Weights of a small transformer language model.
Size: 20 layers, width 256, 12 heads of 32 (1 for keys and values), MLP 1536 GELU, vocabulary 2048, 20.5M parameters.
Architecture: LayerNorm before each block, no biases in attention or MLP.
Each number is 500 + 40 x the weight over its row's rms, rounded and kept within 0 to 999. Layers, rows and columns count from 0. Numbers have three digits each. The size before them is the row's rms in percent of the matrix's.

# up: layer 8 MLP up, 1536x256, rms 0.17, rows 1045-1144, columns 0-63
# down: layer 8 MLP down (transposed), 1536x256, rms 0.106, rows 1045-1144, columns 0-63
up1045 106:566447534492452496540511466468478451447545524482575579519491483486470542509526529553556424519483499470460464560499449536509496490528545538438521476508496519454440511459456458484487541470539505
down1045 116:511477527513488455547501566461476458480474567519548464517547476540455555494507556473491495484492506486436544513494514498456509518577616528540554466518487544471461556499461496496474496526516453
up1046 131:528483528510479519479522465530421540481476506443505559492471512542499553520518546506467470497529480524456566425549533537503529553544458454443459541490491469582475509586494473528516486468553399
down1046 115:547533486459531517483487533491476466484541489491523537527446457547525483481555555520468525469540491486463452452543440521498520520558530454462462532522510455497505491517467481490494559511580447
up1047 100:433460435558439492559492519479493503497497494546470585602487480472468505527522447482490459496522561495481476522548539520528513500565516458563505470499477491549477527430511492529521502558430487
down1047 106:499406450534531511506507529532502595471473529468434470512570531513471541522570438467512511518498478487492535488612526457510440492543442401510556479502556535513460479562470543521479512497455401
up1048 099:521609527516574433508530477644475474488520495517485491604564543416500464421485465502562512494473501463501492514447442514533496539537482515527527500591518494521478523520498505521603476521571525
down1048 094:461446472465436512537503533464520495459534575507495448484542424497493511482518471517518461559524458531531479476467496459622487541466485497501483499537602483534493405589515549504496477507533484
up1049 099:470473471490478461476455487461523486511508431528487459518518468544479567522578517485500538526515514516514524492509566510501527487445516545413505518515483559436452486527503444520498446493470528
down1049 098:490509520535512496534527527547515479469495473480459473499512538439464524477455559492513446528580545497505540517474579503456534488506499438489472449478463536534582463428478519418527520433496501
up1050 103:518476515492518509484524446505521506560476524474465542484519474508503463447529505488446513507507483534418505539503492522480504596544531505406475508500440545537491554539495524584525500496484506
down1050 100:538429484526530474465511514545483599499509562488485470484566533454496436517472463521510483480431471489552462500534483466554526503509426498493501475445538615505455420495517478524428534457473481
up1051 101:453533504527467547483476431548528499535502486499558540465470456485558563505546511520437532529510490490516474473453514499533439552589543518516554458459529504472507486520476493533497470458461561
down1051 110:455421554450440475494472535496487536496489484489502488565531487438572451526524518456503474476545503491464477509525484396464464388485475482499415492442475504390495512481499496473520446509451501
up1052 102:457547505562491520512515500487454460540498480472513507493434551537435501519506471522534484508474520494407541481504455549496442515539472494532442473520475529547471497589545485592473430513561495
down1052 098:536487491463531455486449490507451427500471545460489501545508497521522477464507459506493513476526487496543494534477508519470516525513495554488470529514497515496543534506533526452531513488473484
up1053 094:548511475502544526497526445477469484487527417553455505520458473492496550481526569595549483599521559567514521546481413434507539472486461489454526552489504490487540565454553449544466489530492490
down1053 099:529437479478390480547492500482564531513486536434512482539523455562506589509492454558554483513482562404459481517489471516557443511457493516488505523484435463496521464518488539539503469440470473
up1054 102:481471402530516544525504517464515505551415485542498582536484512491503529551505506519583537482461493497512473491375551491473508523465478498498463459505472518529405432506463426484441494545518478
down1054 096:499479477438549450551503432543509477462498549529492478523488528478457524560476515486477414454486448438468476476578435567498478443507494563516478511524521531462493515466522546517518493473512527
up1055 090:459473485480631518531593482510462373488484543507430448538515479437531487493479521542488562428545447509457570483494476491421531515515466583485531464478482474496445523495505556474551450497466537
down1055 095:577486529433451426507502500558557407528476539478497473431497467577479499480408521495477524535513539485465430388527490486487468483540500457424536531430494603502530511527489517547472548510499381
up1056 100:478455501460490495515464516462570524523512475478469520485397449513535499575488481557527462530559435495467466517527440564415493507538469542467503564522468511484485530589513493530501493562547484
down1056 095:454509485515455455529521521473435507450545485482543500508539452490473423471505469543499468520517495548448512525515462574570483489551495429472503439520570434523520507460517467439474503485510530
up1057 100:538517472548524500527583440488584585537490483523490405537550416465504436461488526508484521436489555482493509491502492459508508514512491419492502515510549530547409547465491535483565440539504504
down1057 100:480547514503438470492510543395477463550499439487438501473500515558493409548505527559535455522424460540460515492486494550456476514469548513469443521536489530486515435535510432503453474448511477
up1058 103:524469523532524547522516501517450566521599416519464501509550471497527488464443460502536481512502497437526409470515583494555565541483519495429520496549521487479542510509458586520496420532467543
down1058 101:484500434491514492466547502612553463493455526491585489425451465467530508524478469419443529469523508505441564505487493547499479590512520566555489464478510549481521444569494418540533518480440525
up1059 103:506516412449499526550408532530518482512606558547430415454478581503547534509418504484510430544481527462483494549494545547473541494468497520508483557484563533477546462434516455529514463486513505
down1059 101:476541515480481486475492513448536543530542537553480449507563489584422498530475467458557524512488527538533535427581476520499524488548514546517498520523496540477540397497503473486519534463481532
up1060 103:544456506524497468484423429468434509459445525505520455494504456483561554468474493514559553523497468442514507476519475532492504514505436493477551450493484544535527557487519454528491523485481497
down1060 104:507478509525439432529446487471499552588505461467481558505537450529600563527499482504419523471496414520445520448463536611463518463428511551446414550525509526476456527507490444574524519446496485
up1061 103:495492510491580513456454474484432547536486478527488555536539537490526556501462534548521516558482427440472458485504398468504539488520525431528497540480509529523497475513460507513513458551503442
down1061 099:511514526556496523531453451500476549491501479498563449474522458542495538472482524491475432474485425492514467520474492568479431546542467490540492465556480502502491464543466469463489494552575515
up1062 099:502522423576435475556572469449524535545511496535520401512507516518499545495528459462474490555494524516459529513456500474473435565492461545442527438506571466508519516473502498467455522528479492
down1062 101:539456491458425530496535485504544462456513511501500455450469531503501487429465467473576510530529518456491487521482451521460499503506495517415526417489555371532473524455455511522498526429450419
up1063 102:485587497550502484481583487456475479503580571479444486480496526443523514509519497583494467522509476462532552505472493508590521474443480529589530454489633483421506493578472474590462563458566472
down1063 098:514501536511476488530552442468446559499576467452535472479484450481499481516487514411602535511498521546484484558506534509501567546480495455485473592522477522494510514441451534538482533492479541
up1064 107:498494530585527503474539456496525504497492566421516514524463470531496517494520471555445471558542482529503469490527564532467494472498523473511496469512520443513543469598459486542611491455493401
down1064 121:536476455479559525499501512395519444589459486514426504464452515479523505525457502495510526562449550500511524537566533442439504498476566471463542504488483458510488506602508444411432521547482426
up1065 102:451507516503489496469525430492501490433556484518502494460508429542550541521526464459562506497569477402499441471538450471480501555488511536496423431434541456522548398476453484499566519567549471
down1065 098:539436451511489538390512550511483552498417445540456618487492523475533482513538476463498493556469519526455454500477477552563485497518524494497484544493515547494533532521569492505472444508499507
up1066 085:519464500488513499485580477531492513538455508540459538543480524517588517538420520391507466540501466597463486545534465474503455460447531535508480591521528533487459462478524531492556524436559457
down1066 094:440457472509534489523500570495505430470456414466435473548490516469476504446513549516541512461499582502549529434486468487521543553560404483547480450473536520523502473441535536564470480485590445
up1067 100:523533491498459512547448434466448535484492443515460588499463508478483375563509501512511470421542626558487517476513464487525546541480555562489499501471490464548472495544482486544450453480460469
down1067 099:560503536518479505410485492541512489508537491474442508544560516463499560508464526553471496485451501493501494456493558544558515510529518548512491473531506505464475566442462483449474533482503560
up1068 098:534493560449526522518522485602491467506469488503473490488517490511535499486425482515584493526503488433541548538483515516493488519529549450520518540531430569533485432519535427425484451511540464
down1068 092:538476503537508517449391493430487508473481398494494507490565434510460400514507543495507513481518464482496549522508517443465465481535465483473436495502569599491495535378477499555525497510532516
up1069 100:464481440562497533486412463544528494577525540533503549503451545544525463559508460538473547521502530440535506479445539524454522455426544480427540574512489370504480503520493463512519444443459506
down1069 103:475467470458526514484508613517458522476493483560521541496530541508499459470531453507500420460484507534553596431475473505416497461518488513493482494566490530450447491529494454559456532500511416
up1070 099:528416484515473490515468493502436537427510515517548508473577465516500494439545482457449501501505509485501485494487506457404465488547562553563518445448466538505468547496564649562534384507530451
down1070 094:506576578476453477471522526537508467566488472441464540463462553476519493570493473464540504485466546495479528465463404521497432507461494453487507536499473479483458492497410458495538511501521517
up1071 090:393519490580499460480449551460558473511460541464489537412524517528500565449517491573407514558461462456513554486456484428549459424486460500517522432524514548529463522429486466576469452445463539
down1071 084:550491467445498484509535443525502488598497516478519488546502495510547394528537491493541560421518483555430432532547511613494564557466529502494543580441555461470549488489488472517561540480524415
up1072 099:540511544481521544466476408553475467469499514510502544521562479557503483512532523530614587544410556519426477456436502445452498466525582484464487478479488457510423430424526557538490502531475529
down1072 098:488504529506557468562460458416410454527497515476485517457534411506517503569553529491480559571536521487522412469589524441490454461555499497480550496482492527483491476495520488581522492524513525
up1073 100:482473528447554464515558467534528564463497492445520519528448484509459459525473555520487452503483459515521490497488524442541447480472474506489513486534535460549493483494566489468474520549563441
down1073 098:591549490491505519535460523488496483572513554500498422530520464444483476490520549467489530446481471525534503452498468485592500525561425555522489504478461522438510426559501488482480454552460495
up1074 106:470478470409488525487475416479503467460476527464472514434519413531534588487510510442505552537483486550509514466528486485434571489526525446473462541558466538514520537489461535478561548479494500
down1074 100:463528474464495469520489482472588489443577543473524433476449471537583508427529480483472500504522470504486513446536475565551512416465437562495475528435449495490509482463470520479403569476467498
up1075 104:461419487562504519581527527527535473503502497496455492469503588541524507543414527561459556467525461491538483416417490593559499493481540482463507504520436503533478480485503504472454520464517462
down1075 114:502476512485568446513458563516560495535442528482496462529528445453494533502442503489439500473521491477500514501487456523496523418518546468586501446570505489526462480433462458438501519445505586
up1076 077:518466541566494465428486505514516479485499477523514528550498522449482553484500569533569485466476481540484451526508531571473541461485447468419512434480463488506446548527571469506600549520550446
down1076 084:472465491489461553559536511398567532485473506478510525474475537469497534539506534402480511568525505486516539505537457511535573511502489543511537497494449451548507446530472515594423466525473528
up1077 099:466567413478501497494557491467562601551528546494519507563449589526473523526475469536514456493494448492503498463508536398504519534555470548493478510574494483487502505457501477457493560501480508
down1077 095:496541623508413458501470447536486453551478461518547499487498486486447453502597545436435522548561535481494543501523482553432499455493580469480534513456488478541477506496527516550509444529452499
up1078 100:498479479567494515389533496525492527518399514491497468514494535443534523549476471426449496526541443481494429516509525500536454466516463505490448457480518515506585499468498483442433488488581442
down1078 101:465481504489564481458486515473504469512520502476585501480543448547527490511595523536490497469494512536481570502489467510513425470496445525563486582545503444501490471546448467503462549453523523
up1079 105:537479514524457473505532468518500526457547577523468543480437517497490556544426536479559460514481547567508529424519455487514537520510500522532472494433472435540472444501429503489456581490529508
down1079 102:478495517536478502566423534500450493558508456503496502471501431540530462522488461624532535526503435444484511567478507468569492448546496500514533521514577472542548493450502542497585507490494470
up1080 103:463584509479545467451535510433494491471513475517479471549499448535491495506530548532514539418485446448530518553484510516442492548500574523543426450516463498541446529516426508535511555548447488
down1080 105:506469520503510532490521465490488506526598529538403547527522413537433490525469495507511536387489486448576456461485476492427584452518473446442501434510486495448447502433518576505490531476499564
up1081 078:590522487535536552509553500495524484453550585548494526478475552525528473507577478510437541450519554451430464509524523478477491504459538505503455478465500489464492554541520478516482513510519512
down1081 087:387503495515466399532445514533478553500445467529514454584526483459458539466461515495512410513522456567556485472440493493519501558537398505485560520488467515495494467505516493514453472525530504
up1082 105:503400509560529498512459434498545479507446454555485581532491473476519470444616465524452463521528454453441479529454500523538498359488587488527505475512439481459467482511583489528490458395505523
down1082 106:478558502538528483470536425479505532451504477526515506475433503561501496415472478443452523519549497517487488486523450522610445427486424483440488502515478550434535580593488519514473507448503519
up1083 100:449495522567477492510549473585540518460473523515491507464513434480574516533565515502537494546487472608469455492553531523509504531452537514493544513425525514487543405484411424444436486480535541
down1083 099:525455457504511434523436537506501512542515437476538480532520447521510426521484515462458478486543471560497533542586561520526489518581464507527465532493526516536488496510488454511529568477586492
up1084 108:465514500482421517491567516515471501474537508453416508485459580475533455494542580536466511489530431544487492507464425490458565465494490482488505512535506504473511542553445458502487533416585508
down1084 100:461466452503452517491490544506515475541463521558528480491421534549566391494520526501520476477509496548526489500524544503533472414519508495558475599466451544500520535513508559519534470523447570
up1085 103:476475472529519483538503518556505492504574473499501554576431516494530456585469530513523460561585529520475568576503506468421546561450468388513494492502513475494531538546473552454433481509484487
down1085 104:458515510543478478508527512558467510483405484526470484370521543541489461471520557430445486457525486467477449387550397489533428468532564403446457499524496461445484560538506460549529531552471543
up1086 094:496513480511550443485576440519495493484521459490556467501464502573483492553448532476485552476482488523502540479536471467624470432430455512463494515486509556433549550543468568453539531484525485
down1086 094:479459561486474577574531515519436498427504489475548453499547534538470467449461569556545519525554464511487456497504482511517535486516547487509558476497504501444513452498577461582480480527497495
up1087 098:498508499455504508504489450477549458543437588507479536447461474579516508432498507523542433468457503476572510539587516421517476500580512488480495595502430468458471530521481468526480439472553524
down1087 103:557489430455449455500498523516444555460507473500510452470525434524459469458529500474501521484579446493530603425431455506514479562453476557496555549537536549476577417449544499486522451511499406
up1088 103:475505578499477550517499479440451530568423455507459556461514506456485506503478527540554436466509476422568452483488411465476505532470580547446445475597485485515550557484432513506451526524480454
down1088 103:502496512476490554507523536525487524469504541476503476532486536503492520473429497431498501520508453493531477539469455464483454487527591549539494473375406453486508475487521502523560509411537498
up1089 102:558577591470589494483531528486448487523489510521490457509534535537525501568558498443475452457489548502476529514583491477440536526548435501507526555537517469431470419501513485487496456514569449
down1089 106:531492517521500461466472483475485480503454510459517485514415519542471539636456546526521443533507523479445516489525463459447514537504547530524525493485541490405490455580556439447556505458436519
up1090 098:453448554505475480429524441553517572502477559443482512513467544511498483566392483456488520482484473484492419598431490557487443575469543530573471506536527581510480534553532483557546494523459516
down1090 095:484497539508544432493567418550530488444514553533554464551455509492483472438576493503466520553526514498493503518545518498522480487553501477489439529429466502482499511515454574640506615451511479
up1091 087:443519535537487449541541484465461526499502484486564530526522485465490450541493516525523464458500506505513565525526547510485481475451453454471502508459480555531465483536514420573515471455535496
down1091 090:498468539467449512535567523461489482520519542432427511499504482467506527484492552485532443506508437556509503567462450504485548478560481451503463484456480488493574529459504575444562496500507436
up1092 092:464511463500479547488521465506567483508450578566550536456470563521463496513509546470460507473519485574515512496507512466494529493479448520519533533537434533487442473568594546540537554528538491
down1092 093:501514534437519482480526534573507509423499482435512531505519468469553478485525523479506484511501538490503478535436508486497479514429530506439546382517498516488504468514521491439489533572518482
up1093 100:448505552476508512563504530494436504484448457466491499442546545513497505440494458508463498490548459550531535510535449538467488423376471447460501498463536507524482515473441450409510436517539487
down1093 095:566439501507547433429463438451434505464516503547530485515537525500508463512479461495537549484507485483432530513464582460470562492590504542398453478545492501569486535541607495551462544446517456
up1094 087:537476521398543458517487489469493510556609494395488447464476481522580485521610511531529493506472536521454544503531441531516508465513484506468507498439498515513498502465531455483508503459558532
down1094 095:524514556496407522505490470514492517430473464500544474570514537440429506472481544532514478477554470470453484493423530566468427518536510483498534593475475543530452607450478464599451499560453508
up1095 102:489532494446522509569479485470526584514499503524509429485490513460520556521514482498551430502452456546458502503421512537520555527469607513536531492488505507532464543488494495439491479503406526
down1095 109:527398493508493472518555557533515592523457478473510467519545535549452507495547533524494511522523512539551458544505484413568557472474476509515497489469531534460498524468526527471457490505496412
up1096 106:490466485495524556514510489508471460520480546505594560487514513449470448526452493571456533477429534377492560432474420428454505466539486555460435413515541615490440507492426507534509538478521531
down1096 105:524492486488438490522537583521467442509466517490479522440481526525555546524473457508471500483498534539524526484541441448523497550497484502483541535460436509521572509553528496560539413479532459
up1097 102:499536526562536525432427533525501565530462499525523487490480494547480480561489477557452464513513437482515547405491468488520511483558471483466546480462502478527498512581549451562485502476482524
down1097 089:455515454472486492473533477492542563501558475485535460568533491455509505423533563453540533503485584549448500528497536488515477545463514551491464524544486492470529426470393482454535531481492464
up1098 101:449473445501476473463566508485581536478515547521513488442401410463500494521511520505512511504484484532451478476511476515477540536448491535488579526482473587494505527520497554426465538505514471
down1098 106:527477478505439487504425593539475537443499579468474468532565569509505531503527508506477490537521552466543488482430478524491513493533546440512489455507478482477512560522554493564534458494431476
up1099 096:538484545499494491518517522510534446581491440495434430518476450489502507475426461484481554440501509484466566476500486476566502439518443498517536489600549472519477612453472437501519558526543498
down1099 100:588530474528550527445427474474488607514445512557536516517562443505515460510581496529511561560525434475476566455388570542476485561451501583494551470519513417509514495511545461505530517483494539
up1100 112:392540508471503461519485510513495535480460469561525504431456477497490491492519532465420443484499473476501544430508526523462501501515492487519511371503475493613535577506490501565471530510478455
down1100 098:481538456472538520521492444542452468510469490506546541539469557530458479493619490552525505504496534455492446506561477461445456484509446493505492481486521539481489532505539460453524526517539448
up1101 099:491608417538574521530524529533571507479560525556567514498522491446507492410534475509499505476556460464482508571456425509510488548461456472498477449437481441508455514479542451540480489436516558
down1101 096:479510519422519522527547461508430474525550454460474402541496505527473431605470532470438476496524475530469508454525543443545533485477489462501598531573549560535543476530480531472504521533501514
up1102 100:526484536524546483543530465525532556481459556395446444454494476517466529511448451485539532483536492540545500480580502471503483540507497515546481499530521475479505523520518530534462466493539561
down1102 094:529550567466520495465538427489471500569514493528475472528514519482464488551529513570468424549505537520532460490502543534515456448540464472425458520463575512542532512487490426381529579487526475
up1103 091:471497485514481496443472517451506455520463540572445525494468454478520474511433501529548539493469574509468460525467504455507570501577493450453539517491528531528413520458440513468463482533518468
down1103 090:521475431503500457529513547442524536462482463570472478478541538560458488511455462494532491477432504542479514498453429574538539510520523479465535531435523488527421583518581478490472436494504459
up1104 097:480507514550537468509557493479539470509551557508540467449471519483496519481422494490530462494628553474536459534466485531529593506507508453485431468503508541544481478539465521432480519508494523
down1104 098:526539472519560470490552450452511524598459498515529517532544535496502568563486508607489461504494508527446526483518487503511421510518498478521473568486554515536510530520512499509509529550526461
up1105 095:478470470461541527501486494526515615520538402419454498532579582447506571500499437552575506523460470469511509539505490459456515541523551561458482491494555453447478488545425548382433506520473501
down1105 098:455496463418631553512514483591530491374517498498508440530510523476461503497508466531503448550512523486503517513495499550480479516424439472481529525528476465453451547492488538572539515481570480
up1106 099:565549561524504522516499537545480556555447506510593463550486479475476522451416543496454516477450535519467527435523476551550529490453555515459465502487538517536458473452476513530474481497515484
down1106 098:511504511483570496480528540488556502472422516540442446556585553424517534521536460520459532496492516449472460465543479496480483531513504466580450438483525540473498525476514459502515520512492471
up1107 109:504444545523467517512421601511469511601532463438561479497496524542480481504504510481423533447446518551384519521450573517525519502493517486493504485482518550523499461573496508453458550531466493
down1107 112:468499514509555481478504546522498511607477461508508490522422505493518425526475536417520488451512456505584487508509525480514475508486496509502462518537487483483485465489427562466494437489512511
up1108 102:498498544509479447527522499531553478541500494512503491431529528538474513549474433509468506541475526485407555594516448520541462485503465478519531547540538508509462555407534448474549455436440522
down1108 101:538555578489454464562484533531468482505520557498492521524495502495484465480512471550546506527468537515573403436453493477520519521485442427544515523543501531470489445524461399565530573484531490
up1109 095:515549476471524462473463506513522478480474489441544570596503441515578490499508462565556478527471546531513502410473510448491512532499526565462490484562465557536529510500537525452513506536516523
down1109 082:494502481451547505483533464463429565512518548538479491460482499535456430536439558463491507559524525463466502570500488545480557514513467475523537422534493443388510438489453556520488502477500519
up1110 074:586533522480507509452527464464493498471524481511539413450448447491509546558490562511544476470491471499430508620455550467503556455492554445449458530573522477476498474481426454548522494464515431
down1110 082:430472526487469417532467478513475540500468518462469516534597511492482455453530463527507501559532465519544552464484461460439390527497460566558588464492481488509541480549497494513497459544527548
up1111 101:555514476511547463525512511431495479507519493488520458446461481544467508448525529488479466499552496552530506542477500482556552517420508510492575479496515424525429529546426593429510469496526557
down1111 096:557500469494524502488551487473508492508551481524503534556524480530429493549491507514533560450538472460499554386523435518520522512576518472494511497453454502514496523515453481515553550482476458
up1112 106:494474468564485442579532495547473508459453467578535544492497450493522474489460535486461579473504533455489491461453530495402491504538477529513527528504505537508467572426498443491484490504523497
down1112 098:459554478582520459543550450436520517530440535518562525519485510541537491482496470580506500525493454467429527519527470552476482583547484507484508505450451517515527509518505523522510528504457432
up1113 100:513481471420469468458444499452542478440558465486423552503544483513533492530553536524457465502446480495431474475458450479452512562498542450514510469600457502411445495530591525446541531575509495
down1113 093:537515495464412459414495503508578480523570500448463418555506529499501395523484555518519446551442476538485466538449539519486510529496461547517528482553504437482481483541442477535509536456533482
up1114 092:500550471558557433465531444472474442531540526422570487441402509535447509481493515478562468494403497478528485471542563560524546480574468464442459517510451534476513502437486479505484477485495526
down1114 093:442537442477464549501512526536414510432485518543467483435552460506597530500517441467461475542440499501512540535447474501535443492491498496472579483485535466505464463420516497473473541427518474
up1115 102:484535452561481518480422478477465526554494538494457498488463487560539561501509494409501489443487542476567429540481515504496429464438520476432565498475490588593482497496520522476498583472467534
down1115 104:446491509511423536547490552487481580530459514551447524477448427500519503525474456458486431565541440532518489422564532538525464552510539510422464553482561548482479523435524462463492492553543495
up1116 097:544452486517534460516454539506522511501475510527511513457519387435501533509571549478490490538496492474510484530444474503487543557501403495513549440504424533497555533475466605542456498455488466
down1116 117:543491467496559549513462504564511510460517451550488538482504494487511542468472471492511528532503564461459489457451526491537458507527411521554479410562584442461554512485484508515441536468493419
up1117 081:453489437490459538477506512539499540500457566489548523436533471460562492534551472526503447492515509437439530504540519459506458477489578491511482509566538438528534494538517500466444539547492583
down1117 085:487467515562474489547499478517527469484522496447499455507470605461494543476440522529492569550465478620513502514467476532486505592521437493469554450519564502459518507525451492523506423506433462
up1118 110:508543593578529513521444519480467575499504562533504473409618506445483483497515527484526481520505479442468437483501480485515499495483492523456507465508494527482520486456545504492551517471489522
down1118 113:526521519491500592531531477507508521493445529491487520461520494437474467520539516470555509484567536489505489444537446530452520562489444485437516502438445408438563531441446485483507597510470524
up1119 103:495487514448438515450450556517597574522539547493500454453535532468475550511465538459508535517502491485486521491521519542467504494537555473450546427484422460530497455526469428499513455521548505
down1119 100:506517459539506507540553456520535439548421493493534489445496500512464532550578490552439421590550562574489478537493508486479497397429410475434525475564563556540492488503503488493495493462562559
up1120 111:471544488484461544537479479475472632464504511501445465427514497517453530522474492519553487478441514541488492554459505528532474511562507476456453472478504486555542505527532528504541542494494450
down1120 102:509493489471484508515467523500478468522477518542504472537540520509504553532459559515477545518506516480413452559435508518525430522482510551489516505474565548479582452483497495462522488495464565
up1121 088:433507551552544544497515523454517420489453536457495603511538469488561542524421479531493525488518511470549540485491542549442540492512503534523444536465499469468497544497492476498430466484516384
down1121 092:473528523554497515459488515582502482500483486508494470491485461518476496534510540488498512546516425508582512473524469537492439449499537402478494515541496442494492464516462618483416491472487531
up1122 098:504458472490469437512521437490521512529547501517528566475518401491529552480492482568521509490493465516545478560538488551518435448508474501449493496498528523470541548508559534450486442508459555
down1122 090:523582513460533455568491485582480483536564567482486484476573492376468473537472512524479495576513434473500508477482548519485490539582427524492523536522518462502470557543431540504441516493478580
up1123 107:574577543514446487508454482473439502459527458490509501403522526448486449455506478465514614508525523540490485562536494432469461520484501537412484531516499517509546524453476453522499498503511469
down1123 101:458475480482568527475533560496493520527472500548500547568498452519514548518496532536473455507489445489465471495475522563432544508504527520560495503516494501451510454520487626481487517560538481
up1124 094:488503521492463462514518481534502419436523520392538491498478501505496543560487503410455526492508551536405636451445529507542536472508486536514508506485483488518486511524528539475525475476498540
down1124 099:500522512515551494440461470544490482532492479484474471485527470479515554568545468509576485527420567484524459527538475477520424478482471493528522479621539464503523485494549497458498526490416445
up1125 099:455465502500524440486469465522601434422498534504522509523530437479525585517514453561530479535497465486413512515416551494503565489485472457483475531599482563483495565517451556530448492490478487
down1125 092:545517465473508472404520466413380593555514483466486500502445531525533488511540486477483468473483555525563514505538404536542503467525481544466540399427537440523538443579520469467513471533531577
up1126 105:536469605528449497442566452538490482443423509485468468466526500528468548534496469455511491483476510489520466532591452507557501534482546483474550462465475487517438465499483486505527499510521552
down1126 103:558486551465486484494497524528470533467471491506509499520496549490458475533528499530457514567494519437533575494537487470437450493542542418488452463421501488528491445507532490544454566489488522
up1127 101:475513470492551564505437507452539515483508453525462608471537493522520486531483509443483507573471501528518496576489515499546502516422520557550490514452478565453533451490407564465449535444499524
down1127 104:505532587471530491513493519557503480516464509539473429533576484502466458493506545490450559533426531504479498467532497522474531580505426515458468512479559474491541534469516542573533456496584456
up1128 102:538481549478484432452497510524460471538459464507458538502452453536484504446515519462458534514494503469522510467551517475540514484513473487515529471520487417540469453531515504502540520450514502
down1128 105:505550480485404446490542567531441514513530464481497550421510472476513506525506479467509505554490465494496517508503506488531510465503460525532494523492436495554544523521556550464474444497493505
up1129 100:541528435526548477542498517512486484509497479542503516511528479479585491463512514545481455443489494512488530493523458573502498581527540499498493532564505456417419580542542494462508453470479452
down1129 097:470467530524547478591527579487511499501500550552494368500607524486466471532573431513535452457540579487480473500532500522442508459467494536504526445488508471514558477578502465488503550504559582
up1130 104:457462505531433483566520494513506479499486511590458519500484486540459496548514458524420500484551499542483501487610458467571474532520503469527494508459514489540455458509511533466528470529470561
down1130 106:512458468476571514511457513500513464471591537455566445504537529472495467547499479531597470508512500473519515478449498478538555453533441446506463522505510500494435528526496528502476535487495427
up1131 102:522548518505502476479528526542446492566520570492497454558490560514514547530460461500482479514546435494501475612446603477455550517493476420493489470504487492498571434530558555520501532513497546
down1131 098:508529509548509512494470485543488526518501531499499502493529509431427494566568500443540537527491503421478494471491548491378476488465440493503556529471588486487556384479481473556531552590435574
up1132 102:506593517568479477535412564452558592455476515502405542432508497543571546554414543477544499496438456538514503480523506493530470447536464541501480538434499511468543490525520463524495409524504522
down1132 099:529491465501461516470564531473503529563557517553435456443461394485444503504560448493501536491483439440510495500536597544443452486503515588510485513491459519504496463548531467416499522473421473
up1133 097:545455533512523493520559495462497493537491462471414473543463529502507510495441501506518494467548543486471508469503465491545507570474532444465491497511533503516512557506461582500497506561409487
down1133 102:520530511508474491502462521476498483474493487511482460538525478549469476513461577520461508576436442519486534505492564515504549572462472469500584488539519483526509475521506495559426495449470449
up1134 105:501473474540448425511450498499449564436583443498480434492536459478479499516497518509422545462448547528526434494484524454459514460500491498512517449535470515463463447532401505430483551577551562
down1134 107:497451454425516462531444534509481479503507484514538526570491501526501578484484474565484555408473553536448517450479566521513551555463487488491426513549562535528515503543514456476504486443510463
up1135 102:484513464545485527478504566564453549531459571464503479429530505461508501475461506487501429476519495478552465471490524444465474475494535494405431535540533497597540574567483526539587476433510499
down1135 115:592506520479547530513425425470434508506465436539525463460530487482491473507482449488494459501472511468482463504505515398516447498523499504498495568552517495524565533526513529583468509474478514
up1136 104:520546479525514469472495470464472487550536462489390527490523460468452464545416512579534511532454499494515520474457440426480488569472472508569556456561463498458520436487520426497458557527454510
down1136 102:508564473512535509480542483533495553437541466481511494445494459481519551542438528501475552471447451506506507431508488568528459489468535556533443469510539525495496521525540487489511545470534461
up1137 094:503520483534432487453507450513472433547521493493534467475568600570473481506479545463550501500453505534507533481592456566426569471446507493483443479464487421523529449498483488581489539479543463
down1137 097:456551590492423505506496491495471435404426475448535494518537513511420493487474487540459453411492580534409582494458592474497449507489543533498526493478519559557514531465445555540450542516476536
up1138 093:505522557491555507450461433455441479482452479486560493542530508450525524528533482577509454483534546475484486467566500525460561489535535498439488485541538577493485484499496454489429457502489480
down1138 098:513438537502521537486505480514529550445478534507443435459546503528433514499427497527505461478502510520510492572446503473465550493506471516469518473500468503449521469551480502462480537566532558
up1139 109:524564543463543455482497481488491511507535556474527508425485508465551579429462486486510449510547472554406514544506445495507489475540589531464483463490501517461531505530511442436494437476542500
down1139 110:485501555510467459524517421532504571488512551495547447457522502401512498476462494435457457549555499602483520549538500556510471479519492524435495488463509486530484599482403449469403476515463519
up1140 106:537522506499495477473495546563526549562519445490477507525481506484422556452465450469491484491444502492570447521543452465554482569519491587558445500548479478466472539532508511562466517458420529
down1140 103:499483489446453541545531427559574513470498520495518486515470463528531502503586509509493446430494459551470464448486533513508540520543539469472521509498493532523481536440463527416569423498508470
up1141 098:466516454489403493517492423554516531482425507526523508502457506518565478493445574485543528486487534506446489467479481493495487515573569479493479479483502580522431486477457518515490422553512528
down1141 103:429535480531521501558419536492508430582492487539470583557496550495494486500500440522420444600525480574436469490502440527435389442503444500531477446454500478473602498467500476488463561519545483
up1142 101:483545431429499482440513492540500498448471471568445530572480536490502400471406546529527445497573548545505417518505460498444533496520482485488564508428531450572436466469480532549542556534547470
down1142 093:523451500471560504436491508503530465444451446493498482508509429460500558508508512497515491564569520450487508471524471461455500525522524497537475509503476481413515448483492466474499471509457454
up1143 098:526516515527532477515487505540490482453484512471546535528552549575521459403445509480555519500574450477517574514497474520404514564481540538485438484464451507523490476475548478493480457478503488
down1143 094:478448504512503508515499522479466458546519507504492449495494535438480497472511447477458517519457473502516469550480491521525449490470499451494580524561433504475485491513456474550475479566531455
up1144 105:423556498510435566489425517568474486538492500433486509515508568494545494497457509464470473499465440614545569463477488504529495413393488499536504484504588501502489484470478459490540471508522467
down1144 100:495492576419531489535527502445508457427482531508478555476500537531427449535554447454538473521553489427538522485491521478594533522557526454523494509487476523475543516429565528555527580499441527